Each number is 128 + 32 x the weight over its row's rms, rounded and kept within 0 to 255. Layers, rows and columns count from 0. The size above them is the row's rms in percent of the matrix's.

# layer 4 MLP up, 320x128, rms 0.168, rows 72-89, columns 0-127
size [104 104  98 100 104 106 102  91 107  95 105 103 103 101 100  98  91 104]
[[173 119 191  77 119 122  99 101 147 123 128 148 113 105  69 139 142 158 123 150 168 216  94 120 130 134 168 146 176 127 124 130 146  93 118  90 138 161 153 157 126  73 163 139 135 121 133  74 148  85 133 183 188 141 120 147 106 177 116  86 147 105  77 140 160  83 130 150 136  82  46 111 139 138  85 101  98 119 165 116  94 100 177  49 129 198 154  69 138 130  98 136 126 111  82 144 110 155 101 147 149 176  86 142  86 128 115 124 126 129 131 169  60 109 132 104 145  85 135 112 120 140 122  73 120 153 131  61]
 [163  61  92 158 107 170  92  69 131 154 131  80  97 157  87 116  93 150 102 128 186 198 143 105 143 111 105 131 122 125 131 167 158 187 120 182 129 128 143 143 102 195  91 106 102 108 108 136 200 160 158 120 124 111 116 167 127  52 198 100 162 125 113 181 127  42 147 133 120 111 131 113 115 154 133 126  97 169 157 123 111 111 117 125  76 131 155 113 165 126  78 106  78 126 114 146  89  91 132 147  73 167 104 133 123 105 167 110 151  92 155 154 120 108  90 119 183 177 132  96 153  87 137 143 105 147 130 190]
 [124 191 123  85 157 162 106 109 151  38 173 129 167 172  83  88 158 102 173 142 131 133 158 119 123 112  97  86  82 189 140 104 117 116 121  86 124  94 120 176 157 121 153 118 155  62 110 173  67  89  96 100 112 122 114 104  66  83 192 167 106 150 119 130 118 124 158 150 152 152 169 144  87 177 155  82 122 118 152 145 164 113 181 125 105 103 112 101 149 123  96 124 115 182  63 143 143 157 206  97  95 118 160 177 135 158 156  92 115 125 117 154 112 135 137  95 118  87 135 132 145  65 125 155 146  94 131 110]
 [ 69 119  95 178  97 139 146  83 184 167 125 102  88 137 117 111 174 159 142 114 156 154 138  85  81 156 115 134 175  91 137 184 108 127 146 146  58  63 137 177 129 140  74 140  97 149  60 167 151 152 124 117  99 161 151 146  73 187 147 134 137 135  95 177 162 197 189 105  91  84 136 123 148 117 177  98 130 125 127 100 135 101 113 117  83 123 123 136 136 141 189  57 100  99 104 143 140 104 120 123 149 126 166 104 182 127 104 137 122 179 104 145 153  89 139 126 146 137 106 133 139  87 112 100 206 114 165  91]
 [104 156 124 194  98 222 138 171 125  66 116 207 175 127 128 146  90 126 112 160 105 116 195  97 146 147  88 105 200 132 156 143 114 109  48 147 116 132 121  91  69 108 147 137 144 163 173 109 132 160 159  75 154 187  83 125  93 108 139 145 165  97 139 133 139 114 126 121 136 116 116 141 119 186 168 120 130 130 146 113 132  66 169 158 193 113  85  80 135  94 111 136 187 127 145 141 215 128 137 120 111 140 126 136 113 151 126  97 159  70 142 110 128 123 113 110  86 122 138 128 124 144  91 142 133  98 181 112]
 [131  91 135  74 135 133 117  78 168 151  75 172 126  92 136 154  99 137 151 100 111 126 150 166 105 163 111 158  85 111 156 163 133  44  91 120 120 106 150  95 105 130 155 116  79  53 113 114  89 127 135 128 135 150 131  50  94 119 157 116 142 106 166 110 198 108 163 177 167 142 141 156  79  90 130 165 157 124 123 127 166  91  96 141 124 103 107 200 172 221 131 118 132 156 145 130  94 133 122  42 141 154 118  98  56 115 133 143 155 118 140 113  98 141 160 189  89 134 132 125 143  94 123 147 136  76 160 110]
 [158 152 132 136  93 119 134 117 169 101  98  75 145 159 158 173 133 168  87  88 186 214  94  88 140 147 106 117 169 124  89 183  94 118 143 121 162 136 146 117  95 175 148 173 145 104 156 132 175 177 134 117  85 104 149 101  86  89 198 120  95  82 142 110 117 129 162 148 102 181 107 126  94 118  65 103 126 147 113 137 117 153  70 181 125 136 117 125 122 169 166  82 150 177  92  91 119 112 157 172  73 152 141 132 121  82 104 143 164 130 131  78  67 137 134  85 132 146  98 137  87 106  94 111 176 162  73 136]
 [136 117 118 134 111  98 104 139 106 206  83 139 141  86 131 125 102 216 203  91 118  92 168 120 119 103  67 133 127 160  99  92  93 147 125  85 153 127 195 118 127 146 116 122 134 123 112 144 156  98 112 131  69 144 184 138 160  92 144 150 107 112  88 192  45 112 130 163 146 149 118 168 186 101  84 100 133  74 123 114 116 140 132  98 164  77  96 139  98 104 127  99 112 118 123 103 155 110 186  91 142 148  92 166 128 163  74 133 139 128  95 145  74 136 129 135 151 170 220  85 130 165 119 155 129 155 140 131]
 [ 54 100 136  92 185 111 126 130 119  91 127  97 143  92 121 137 208  90 108  89 136 167 135 110 106 104 124 123  86 117 179  92 120 126 158  96  80 137 177 137 182 123 117 111 125 124 163 165 102 156 188 152 100 142 146 156 147 147 159  68 187  75 104 151 112  90  86 130 141 138 107 122 134 134 162 109 135  96 123 166 170 197 168 134 118  86 128 120  62  87  66 108 114 110 162  76 118 102 161  89 135 104 137  92  98  96 138 113 184 163 138 130 156 108 173 138 111 116 130 136 149  71 155 168  78  62 157  87]
 [161 122 167 139 150 112 172 129 133 114  98 165 148 157 117 126 158 117 166 189  74 203  76 168 155  62 101 118 147  93 107 106 125 120 101  91  68 124 105 141  99  91  95 122  98 164 102 157 149 128  63 140 174 154 159 183 135 157 159 145 117 114 104 121 144 137 152 198  60 117 134  99 142 123 125  97 113 130 114 120  93 138 152 138  98 105  79  69 122 140 118 155 157 146 100 115  86 135 123 114 121 148 142  78 164  72 157 112 183  69 121 130 136 170 148  62 194 158 134 113  49 163 112 158 163  92 132 133]
 [116 134 112 132 122 146 114 127 112 155 113 125 102 206 147 106 140  98 137 114 174 130 118 121 107 189 161 140 177 121  92 100 136  66 120  93 132 125 154 135  82 186 165 129 105 114 157 121 112 106 101 175  88  67 156 105  64 121  90 145  58  53 102 127  83 114 124 110 132  94 176 218 160 169 104 190 146 133 137 174 139 134 202 142 137 165 127  83 101  91  88 109 137 154  83 110 115 114 168 109 163 111 131 168 137 136 131 122 122 112 108 128 130  54 111 141  75 115 122 173 121  98 127 104 150 124  71 182]
 [113 155 117 101 138 111 116 108 149 150 128 119 172 141 190 138 124  96  77 107 217 134 129  90  88 144 114 102 154 144  99 107  82 108 136  88 142 106 159 160 108 149 120  86 169 135 102 144 141 118 110 162 160 124 119 101 146 152  74 117 118 104 140  85 168 180 110 144 167 114 123 199 117  91 153 139  86 163 134  60  82 129 127  94  93 154 180  86 148 111 175 101 110 104  77 123 143 107 148 118  96 155 103  59 120 142 163 227 109  57 114  82  47 144 131 160 152 110 126 150 162 130  84 115  81 138 138 142]
 [169 182 163 157 145 103 127 103 125 127 136 103 159 140  74 147 149  99 110  54 205 129 137 168 125 125 143 153 151 160  83 139 121 138 109  88 136  65 161 110 102 188 147  84 155 149 143 142 153 123  79 110  87  79 166 111  46 143  21 106 130 152 118 168 127 131  72 108  73 121 128  68 167 123 162 115 132 136 101 107 104 153 104 119 134 105 121  83 117 128 111 181 138 132 127 137 121 142  89  69 134 147 109 134 157  72  73  91 154 141  89 113 129 128 199 159 173  94 146 116 164 104 152 147 135 126 153 118]
 [173 106 152 138 134 105 146 136 117 131  83 109 103 165 150 155 196  95 142  89  94 171 167 123 187  96 121 156 114 108 128 122  63 122  96 146  96 108 115 185  81 126 103 158 121 197 186 188 121 116 124 154 101  99 171 153  99 159  84  97  76 128  98 129 109 144 142 138 110 147 137  88 162 121 123 134 137 141 181 131 134 167 153 170  65 120 121 145  75 146 117 103  85  74  91 147  86  80 172 145 121 140 158 101 119 125 123 175 161 179 115 185 122 114 129 112 157  71 184 132 151  83 114 150  64 110  59 117]
 [ 96 170 151 150 113 112 104 190 130 117  89 133  79 150 105 110 175 120 132 168  84 135 125 150 121  94  40  92 160 130 106 148  63 147 125 135 122 133 135 119 123 157  84 133 143 147 108 147 158 152 122 149 144 138 107 147 145 102  99 172 151  81 142 151  75  87  65 110 132 148 117 102 137 160 134 172 139  93  67 119 138  78 135  93  80 197  66 119 114 143 132 109  88 186 147  96 145 139 154  91  87 112 139 121 118  26 172 141 119 124 165 184 100 138 130 170 127 110 178 177  74 136 110 103 161  75 160 113]
 [ 89 158  57 101 130 146 166 142 105  87 145 133 134 110 148  96 105 144 122 158  98 122 176 137 157  75  92 115  97 124 154 131 128 132 132 117 143  70  81 182 101 158 109  85 171 153 159  74 153 171 102  97 155 135 165 167  80 117 125 123  77 174  81 190 118 181 110 125 124 142 161 118 148  82 126 112 147 154 113 206 147 137  91 183 105  66 149 110 130 105 121 240 114 119  99 154 173 142 176 126 122 128 107 149 127 186 110 110 169 112 144 110 141  93 130 124  78 148 138 102 145 148 179  88  74 124 132 138]
 [115 131  96 122 170  72 171 168 153 166 106 123 143 177 132 146 136 141 116 146 150 114 147 156  94 175 185 121 125  91 138 105 115  70 131 143  96 170  74 115  96  58  88 127  60  78 155 127  67 123  58 167 112 149 111 134 148 135 136 131 143 108 135 140 156 160  61 101 179 114 121 117 116 132  90 133 169 174 173 123 204  73 147 144 153 116 148 130 148 116 112 145  68 179 119 171 108 170 164 177 124 121  96 176 110 128  89 144 138  85  67 132 117  56 103 130 148 102 152 121 139 167  91 136 161 100 124 119]
 [208 133 164 118 122 168 133 178 122 147 119 105 104 112 136 142 118  93 158  85 115 166 163  78 129  98 109 156  79 150 121 122 100 144 143 150 151 134 160 110 143 177  99 148 162 128 111 137 114 105  96 122 163 128 153 182 156 142 141 107 173 164  77 121 168 138 170 145  74  72 108 133 114 135  86 147  60 126  79 149 148 123 157  79 161 164  44 135 179 160 101 106 139 121 113 125 111  77 146 168 126  85  92 172 147 129 123 171  64 195 152  64 167 132 112 182 166  72 118 136  90 135 121 146  87  96  88 141]]
# layer 4 MLP down (transposed), 320x128, rms 0.186, rows 72-89, columns 0-127
size [105 106  96  96 101 101 102  91 103  99  97 104 102 106 104 101  92 102]
[[122 139 112 113 157 139 178 129 152 133 156 145 145  93  56 115 125  97 129  82 162 130 165 154 151 167 151 102 163 174 123 119 177 190 146  95  98 184 121 125 137 135 120 163 115 151 100  73 151  74 170 120 145 122 103 153 144 121 117 136  91 100  55 103 145 120 184 167 161 112 128 117  89 180 101 144 123 147  64  51 131 190 161  89 128 142 101  93 120 121  93 106 143  86 113 128 103 122 141 171  98 118 159 104 211 125 130 120 155 102  64 106 180 195 123  92  86 140 117 139 129 136  71 166  71 108 149 135]
 [119 121 189 106 110  83  92 172 126 135 183 167 138 159 105 118 122 150 106 143  48 146  94 158 150 127  78 165 131 140 135  98 127 122 145 118 133 128  94 148 141  96 120 115  77 139 112 124 190 175 137  94 113 113 167 114  98 124 143 117 166 131 171 165 144 146 188 130 107  96 113 138  87  61 141  99 117 162  93 198  72 166 160 118 133 127 166 129 137 121 141 121 100 189  96 121 123 130 113  84 155  70  73 121 197  39  86  93 171 156 162 127 135 102 102 147 169 128 128 155 106 104 120 143 182  72  67 141]
 [136  89  97  93  70 115 182  92  49 199 152 106  94 104 137 110 106 173 123 127 178 139 128 172 102 150 131 144 119 106 167 149 120 126 100 204 115 133 163 148  62 161 138  95 181 145 101 117 142 145 101 149 159 137  97 160 152 155  57  96 135  87 110 143 139 132 127  98 111 134 162 108 111 114 164 139 123  94 168 105 127 117 108 149 130 128 148 188 122 181 105 150 151 135 130 103 157 118 141  93 107 122 153 151  59 100 144 184 136  66 183 160  97 131 131  72 148 160 113  73  99  87 128  67 163 192 162 113]
 [141 114  79 156  90  81 163 138 149  94 145 178  82 134 115  99 175  95 115 137  92 111  88 142 164 146 137 181 109 202 136 119 157 116 127 153 167 143 121 152 133  83 101 108 144 135 115 111 184 140 147  74 112  91 132  66 119  89 148 151  85 171 159 111 155 118 145 132  96  98 128 102 130 157  94 125 122 113 120 161  75 161 154 147 186 150 110  99 121 154  75 140 124 146 164 118 141 134 133 132  77 126  72 102 174 104 160 171 100  99 130 182 158  78 170 153  92  94 144 114 137 180  27 169 149 121 210 130]
 [127 153 205  97 146 103 129 143 199 149 138 166 103 161 102 103 139 126  91  99 148 138  93 137 115 132 102 142 104 125 139 107 133 107 157  76  96 171 184  95 124 146  71 141 165 190 159 120 129  61 135  70  74 143 188  89 167 109 134 135 152  96 138 150 172  61  78 108 132 132  92 158 170 126 131 138 161 175 110 127 132 138 157  94 129 131 120 158  68 161  74  91 108  75 209 165  92  80 137 181 131 125 176 128 149 111 169 103 125  95 162 163 136 148 119 150 143 124  79 140  92 120 165  94 102 123 117 110]
 [ 91 108  95  93 111 144 127 162  93 152 125 212 112 127 121 115 124 128 133 111 119 117 146 156 125 104 155 113 178 168 140  99 125 170 149 154 127 183 115  82 107 185 154 157 113 158  93 185 134 172  87  79 141 120 116  89 154  82 114  92  91 114  75 188  85 117 151  93  87 185 135 129 144 107 114 146  69 148 144 143 192 137 134  45  77 129  98 138 159 205 140 130  88 157  93 114 106 169 128 151 152 123 137  73 100 206  96 132 145 106 156  94 160 138 159 147  67 117 131  93 123 124 131 102 170 158 148 123]
 [108 168 128 141 115 160 119 122  93 144 152 123 132 104 192  94 167 132 114 122 146 117 121  87  92 142 120 122 176 134 116 181 160 132 173 147 149  92  60 173 177 127 137 120 110  44 142  87 143 140 127 111 132  99 163 132  99 150 158 147  98  85  97 168 119 158 117 128 164 167 139 140 111 114 177  57 155 161 129 172 129 133  88 125  76 140 114 144 124 108  61 137 152 178 124  52 144 135 131 108 148 145 125  98 163  55 181 228 149 128 114  98 108 122 120 180 115 115  98 108 119 164  72  97 121 158 131  54]
 [145 106  65 151 124 106  71 151 111 108 123 153 141 131 145 163 125 190 105 141 165 139 143 150 190 164 147 122  67 107 175 147 115 141 128 191  87 102 127  94 107 114  80 102 116 153 138 156 138 121 137  26 178 132 125  88  97 115 159 102 115 171 141 153 127 125 114  94 157  77 163 160 108 157 133  88 147 145  93  92 156 139 134 108 172 106 108 113 128 153  90 158  89 112  60 116 114 189 161 157  93  76 146 151 141 184 137 117 140 116 135  61 137 123  27  69 107 144 168 129 157 132 163 135 149 159 142 120]
 [151  66 108 118 138  99  89 116 130 136  92 152 126  71 148 114 182 128  73  97 122 119 142 108 155 118 150 167  84 197  73 122 130 119 151  88  60  93 147 172 132 125 150 144 171 186 117  94 143 142  96  86  67 128 107 164  96 171 150 103  27 139 128 162  55  94  98 123 182 169 162 104 102  73 130 136 127 168 156 149 125 122 129  93 158 113 187  96 108 134 165 139 129 141 141 113 140 162 148 148 153 135  79  73 117 160 100 102 165 151  92 182 123 118 172 109 156 138 154 155  89 126 125 149 161 157 152 128]
 [198 123 133 183 136 164 105 121 137  59 181 112 114  91 137  84 134 126 147  91 162  98 131 139  87 151 180 120  63 165 110 137 125 134 168 105 180 103  96 121  76 106 108 182 156  91 130  31 110 123 138 131  68 134  70 151 133 148 159 111 109 115 123 109  95 193 152 140 167 111 148  89  73 116 138 116 133 111 106 128 145 121 149 135 154 109 131 151 137 141  95 165 126 184 160  96 195 121 186 121 146 135 131 169 185 121 144 117 110 146 158  68 141  71 129 157 117 189 113 113 143 178  87 155  81 109 125 132]
 [179 143 151 144 133 120  80  88 136  35 147 107 194 137  79 149 115 147 123 153 153 133 101 159 142 111 187  97 123 138 124  65  45 134 128 130  84 153 122  81 130 107 143 157 138 118 149 124  83 137 137 159 125 128 130 127 192 186 178 135 149 117 122  97 181 124  93 111 189 144 171 110  84 148 101 100  93  91 132 154 111 174  71 108 170 132  88 120 150 154 159 157  70 119 112 126 133 119  78 144 168 189 135 186  90 160 112 120 109 156 102 125 152 195 178 134 102  97 128  95 113 160 100 145 126 105  86 153]
 [137  96 140  65 171  84 141 117  76 148  96  81 140 116 170 138  41 146 138 159 141  81 134  90 111 148 140 167 164 101 129 121 132 103 212 143  80  77 139 132 173 134 115 129 111  95  89 138 144 158 129  55 121 100 124 156  93  94 168 141 129 180 157 199 165  74 135 141 101 190 141 150 127  78 128 125 135 118 146  88 183 138 114  98 121 162  84 114 150 144 168 111  86 166 143 185 118  77 117 135 148  82 138 165  84  95  99 129  86 165 149 119 123 155  86 129 167 134 206 139 127 114 139 115 124 143 105 131]
 [ 93 141 129 133 134 138  98 146 115 114 111 138 185 186  93 141 107 145 152 104 163  67 180 111 137 148 149 125 130 124 185 115  89 133  77  89 116 137 201 166 107  80 122  94 171 154  79 140 177 130 130 103 142 124 127 149 120 141  98 166 136  85  84 147 164 122  70 148 103  98  94 129  94  62 159 100 105 142 142 106 152 157 119 191 161 105 124  65 116 101 122  87 116 145 141  90 106 105  96  87 147 137  79 154 100 133 139 192 157  91 128 155 116 223 120 161 128 174 107  93 116 140 185 132  93 129 182 193]
 [111 166 112  90 142 152 197 109 124 102 155 160 173 122 133 132 119  90 118 175 109 110 140 182 100 111 200 118 148 129 153 170 169 128 139 184 125 143  77  81  95 157 218 129 118 152 117  89 129 105  96 127 116 112 154 121 130 178 134 121 137 116  89 105 104 132 144 141 160 150  94 121 156 117 117 169  30  44 109 151 100 124  68 104  62 168 122 159 133  75  77 108 141 148 131  74  97 167 131 153 123 178 113 131 148 118 128 142 155 144 117  94 142 158 103 133  75 152  66 168 158 152 142 132 166 118  97  83]
 [ 92 116 142 165  86 131 114 122 127  69  94 138  68 126 160 113  38  71 179  84 141 111  58 168 124 116 179 131 158 126 118 111 187 128 115 111 165 147 119  72 173 126 186 124 180  94 135 108 154 111 190 104 120 151 111 135 103 155 154  48 127 147 141 170 106 189 105 109 139 113 205 122 101  79 156 120 135 130 165 107  79 175 126  85 202  90 148 131 138 131 126 155 119 104  99 144 148 110 109  78 148 114 156 143 118 144 124 144 147  92 171 104 182 125 114 137 151 117 142  73 153 123 137 134 132  87 117 159]
 [122 111 113 150  92 122  79 177 107 139 199  90  95 121 114 134  42  94 111 113 140 123 159 102 130  91 143 172 110 166  96 127 166  76  60 182  67 128  50 112 161 134 140 152 125 141 142  61 137 152  95 178 182 145 188 159 126 143 142 129  93 115 149 127 132  74 122 111  92 114  83 114 104 111 146  94 129 116 116 128 167 183 104 124 105  88 207  93 127 112 129 120 124  98 132 189 164 169 147 122 121 144 140 115 153 168 155 134 168 126  90 188 163 127 136 173 168 123 180 120 155 147 124 141 112 111  76 151]
 [105 114 142 124 155  82 159 126  78 122 123 184 118 139 150  98 137 121  93  86 149 131  99  98 107 136 126 103 119 146 111  78 130 118 149 143  53 117 132 122 165 146 173 113 121 125  97 140 138 200 130 119 206 125 119 123  97 108 130 146 206  61 154  99  80 116 157 189 168 123 122  88  99 104 151 166 137 155 171 102 118 169 161 146  80 146 161 166 117 191  87 104 131 118 160 150 172 114 151 149 112 130 110 118 109 111  45 156 109 101 170 108 162 108 136  91  94 201 197  79 109 146 104  87 143 148  75  96]
 [ 80 116  84 113 125 135 159  70 162 119 120 111 125 103 131 140  91 166 132 160 104  71  53 139 138 167 164  95 104 189  87 224 168  82  89 184 141  93 133 139 138 124 170 127  90 153 139 115 101 115 111  67 104  65 151 136 105 140 169 114 145 134 120 101 121 176 141 182 210 172 142  69 169 167 133 145  92 132 137 124 113 169 181 123  82 153 130 139 158 105 135 117 114 130 108 107  94 151  98 126 114  47 145 144 138 157 149 146 136 122 183  84 141 139 125  76 123 129 159 148 110  86 115 150 141 108 161  92]]
# layer 4 MLP gate, 320x128, rms 0.166, rows 73-90, columns 0-127
size [103  94  91 102  99 103  91  99 103  97  99 104 104 100  90  95  98 101]
[[131 141  70 110 110 142 142 106 137  77  87 125  91 128  64 156  91 133 146 130 172 144 141 165 176 144 129 106 184  83 140 149 135 154  50 122  96  93 168 121 128 102  98 125 143  84 163  86 101 140 116 128 122 132  87 138 145 113  78 134 182 115 101 156 129 183 132 105 224  95 136 166 140 167 175 179 108 174 150 138  96 106 112 157 120 179 107  70 127 190 109 147 125  95  97 105 148 147 128 106 173 126 133 164 104 144  72 181 189 126 120 133 142  84 120 106 167 114 112 117 133 120 104  98 190  79 109  66]
 [145 161 132 127 134 111 193 148  37 131 142 163 169 132 168 140  76  74 163 108 192 114 185 145 141 137 105 102 131 112 133 139 184 142 131 121 126 199 186 141  74 152 117  71 100 101  90 164  82 159  78  96  77 114 121 118 122 104 113  97 109 150  89 143 129 116 122 127 134 130 123  80 126 154 144  80 116  89 145  92  91 111 117 175 115 128 126 147 119  93 108 162 110 175 162 150 123 154  78  99  70 145 139 150 152 140 165 142 129 132 137  99 173 189 122 190  95 185 162  95 142  66 121  80 164 150 104 102]
 [ 97 175 130 138 135 130  97 148 103  97 145  83 145  96  99 169  90 116 162 160 151 125 165 112  57 119 123 111  73  77 116 122 162 162 123  84 129 143 143 167 137 169 128 165 100  95 141 156  82 151 146 111 160  98  94 120 185 136 185 151  46 169 109 176 114  84 112 157 130 111  75 160 105  91 118 109 150 138 166 114 192 174 107 176 110 138 137 132 162 140  56 158 147  90 122  95 162 117 116 155  70 162 157 144 111 144 137 112 154 115 174 164 125 210 137 110 117 171  53 104 105 117 146  82 122 120  91 147]
 [143 152 136 124 135  36 144 135 104 148 143 107 159 192 113  92  88 138 126 135  98 103 117 126 119 106 116  57 107 132 122 121 131 141  53 132 146 134 120  85 168 114 116 100  97 200  95 195  83 108  88 120  60  95 164 192  99 125 145 129 184 151 138 140  56  81 117  79 145 118 112 186 130  85 138 158 142 128 186 102 141 134 154 167  87 141 126 137 124 167 178 116 152 104 160 156  94 181  37 110 167 116 116 143 168 103 145 127 150 110 122 157 138 117 159 135 160 147 124 151 115 184 136 146  90 154 127 147]
 [116 103 120  93 104 116 118  99 166 159 154 113 187  83 150 117 144 123  83 144 101  83  90 113 152 182  61 143  98  73 137 154 149 128 100 172  82 136 101 124 159 134 170 140 132  62 126 129 132 117 115  96 104 157 115  83 116 154 147 139 140  78 111  91 163  89 138 169 152  93 141  97 114 153 140 119 145 125 133 178 129 169 142 238 156  86 145 148 129 129 153 134 193 124 123 114 190  95 187 149 102 120 150 183  93 133 147 152 102 139 109 139  83  73 126 146  64 140 224 121 130 145 102  72 124 134 155 122]
 [121 141 148  96  86 109 179 130 157 166  83 103 154 109 175 116 212 149 164 135 134 137 115 102 144  96  99 181 149 127 156  91 155 118 185 131 118 114 111 141 117 120 180 165  71  85 165 131 162 138 172  85 122 173 131 109 129 144 100  87 174 138 120 133 141 111  96 120 161  62 138 131 135 114 105 125 109  84 159 120 172 128 115 170  22 167 129 145 118 143 105 145 104 138 104  89 153 149 167  44  81 133 140 113 160 160 124 147 191  85  70 185  74 137 136 148 108 158  87 177 129 109 142 122 131 122  82 108]
 [117 168 142  63 182 114 121 142 117  92 100  81 140 152  70 149 116  69 103 150 114 154 153 162 173  56 142 159  76 125 164 107 113 145 136 164 182  73 164 101  95 180 162 152  91 183 155 104 131 133 143 107 148 155 120 158 105 177 191 110 114 125 192 121 151  99 132 157 153 101 143 102  95 145 117 102  97 129 139 170 155 128 135 121 107 211 165  33 156 173 104 158  82 139  61 118 119 130 134 161 172  87 134 118 146  90  58 117 118 115 141 144 165 116 150 107 116 127 115 134 156 142 116 134 152 124  96 128]
 [137 137  67 107 173 118 128 103 163 106 117 123  94 126  76  89  52 152 134  81 154 112 150  99 134 139 178 157 133 117 129 141 128 149 110 136 129 135  94 147 156 154 113 122 133 105 135 120 215 125 120 147  98 166 120  98 155 121  34 108 146  82  91  93 146  52 173  75 132 132 135 122 125 155 201 154  57  62 162 138 132  68 118 155 164 160 130 113  77 180 178 170  72 108  88 119 131 178 116 132 103 150 137 115  79 168 102 114 128 152 132 129 175 169 153 106 113 112 153 131 158 127 115  86 118 115 145 167]
 [147 127 183  94 120 176 157 152 136 157  92 152 154 139 151 160 158 174 139 145  35 130 118 149 177 167 117  86 143 165 132 147 135 109 119 129  64 157 124 145 100 106 177  98 130  71  83  74 126 144 133 145 168 101 178 124  95 107  58 121 109 182 157 102 159 132 129  82 111 155 174 183 179 130 121 184 115 140 106 128 130 100 146 107  87 137 123  91 119 152  91  79  80 127 146 136  98 116 137  78 131 115 105 120 113  74 156  89 141 152  98 119  90 147 139  66 122 154 160 137 172 137 165  68 138  46 148  98]
 [126  84  85 141 115 141 115 139 143 166  64 110 156  76 141 145 139 178 140 110 154 187 150 112 160  97 133 179 130 152 145  90 114  63 132 140 120  79  80 128 117 112  96 134  96 150 115 106 168 149  95 140 143 131 156 116  60 165 114 131 150 125 125 142  94 127  95  16  97 198 149 105 140 118 131 117 139 168 139  94  80 139 132 136 117 122 163  97 154 157  60 114 192 165  78 102 171 110 186 141 147 119 143 142 131 120 117  82 124  56 157 181 160  83 149 114 115 158 151 157 132 138 114 138  86  60 119 169]
 [128 192 131 160  92 123 174 117 165 134 134 176 165 124  99 161  89  87 110 201  72 148 114  83 164  75 153 138 138 142 146 158 106 156 114 136  87 179 146 163 134 139 106 106 128 202 177 135 147 109 167 136 113 111  79 105 119 129 141 151  70 134 109  81 103 156 159 144 126 117 191 100 162  64  98 166 139  89 140 142 129 110 136 145 156 137  97 142 133  74  90 147 106 143 184 145  69  87  84 117 166 144 148 121 174 111 124  68 130  98 137 123 148  69 132  93 115 155 199 141 143 124 166 132 202 137  98 159]
 [142 179  91 152 188 115 158 169 179  96 107  93 169 115 150 135 124 169 151 151 153  75 109  95  77  87 156  66 123 135  92 198  60 141 140 202 156 122  89 154 168 112 161 111 124 144 117  88 158 139 170  98  85 143 101  56 168 121 124 137 198 106  95 155 165 134 127 170 102 176 141 179  73 146 149 130 126 124 146 116 195 120 157 121 103 156 136 115 136 135  87 104 109 148 103 127 117  84 152 147 107 128 137 162 117 130 127 192 112 156 119 158 147 121 150 128 104 175 123 162  81 160  91 114 119 184  83 112]
 [132 140 172 225  86 111 188  87 146 117 138 131 192 143  59  94 158  88 155 132  81 162  98  98 132 171 145 162  65 127 187 190 146 163 121 135 134 184 108 158 191 147 120 135 168 121 127 216 133 108 129 146 111 168 136 120 120 209 143  99 174 129  94 113  51 119 164 152 115  93 172 119 131 122 119 154 165 162 147  88 115 132 183 148 136  70 125 111 133 105 127 112 156 142 101 114  86  93 135 136 124 142 129 110 169  87 164 173  93 101 124 142 136 119 119 110  92 144 123 110 147 132 108 142  91 144 111 117]
 [146 148 151 142 134 109  98 130 147 128 152 132 179 178 191 124 137 100 108  77 117 136 185 128 175 137 108  81  95 152 117 135 173 142 139  88 174 106 124  69  76 105 134 205 113 176 117 104 112 100 136 158  98 103 168 161  75 133  82 191 149 130  61 158 125  60 109 157 148 125  98 125 142 122  97 162 144 106 121 103 176 121 142 173  47 141  97  69 141  92  81  84 130 143  81 164  95 146 110 144 172 115 128 106 107 145 111 109 163 142  97 133  54 126 165 201 114 133 116 135 131 113 126 129 151 126  74 141]
 [159  96 107 141 118 118 141  90 118 154 175 150 106 158 153 144  75  79 140 130 121 130 171  85 116 110 192  81  80 123  99 151 152  65  84 105 121  66 183 128 108 127 142 112 127 104 139  80 131 165 117 126 117  76  97 112 182 155  93 170 121 137  81 111  86 103 102 102 135 148 134 149 100 148 179  92 203  67  88 162 123 130 145 155 148 130 172 170 121 132 154 158 155 152 130 117 147 172 138 114 147 149 142 154 118 147 167 138 115 113 176 106  94 108 161  85  55 129  80 177 207  89  95  99  98 157  97 176]
 [135 138 197 125 146 145 167 104 147 122 126 170 137 125 108 110 142 115 148 138 178 101 142  95 102 148 134 134  87 126 113  70 139 159  59 182  95  73 167 151 176 138 180  91 122  78 120 160 138 154 102 152 110  89 116 135 165 125  89  65 160  97 153 146 133 142 128 196  68  86  85 111 167  72 117 110 120 148  87 126  68 184 159 131 137 156 130 127 142  92 114 149  95 176 169 131  98 104 154 167 138 118 100 100 118  38 136 152 140 111 172 139 131 181 134 114 128 168 111 140 127 130  51  96 133 132  96  59]
 [ 93 124 131 203 114 163 113 100 144 132 109 124 156  87 168  79  91 163 165  91 151 101 138 162 110 179 108 113 155 169 117 192  97 126  76  99 121 139  64 130 129 127 132 129 144 124 109  85 142 142 110 122 120 153 108 129 143  53 171 160 125  95 127 146 159  90 127 183 167 165 175 102 151  79 157 165 124  94 140 130 189 114 170 108  80 104 196 176 170 117 141 109 127 168 120 117 106 141 152 122 145 123 122 113 107 134 179 176 225  84 183 145 119  76 117 139 170 147 158 121 160 136  98 127 140 145 103 196]
 [214 142  89 123 156 173 125  81 126 137  79 165 139 126  86 159  91 123 116 127 132  75 171 141 101 149 100 114 195 134 106 159  81  80 136 120 160 196 162 114 107  91 154 177 194 154 107 102 126 118 169 131 106 147 159 155  21 136 127 148 111  90  86 125 127 159 118 116 123 123 128 176 155 102 159  96  84  83 155 121 114 176 155 126  94  86 144 146 101 108  98 108 118 123  81 145  91 107 148 137 164 120 145 150 129 146 118 162 142 110  60 119  70 146 118 117  55 193 168 123 144 113  92  98 116 138 140 140]]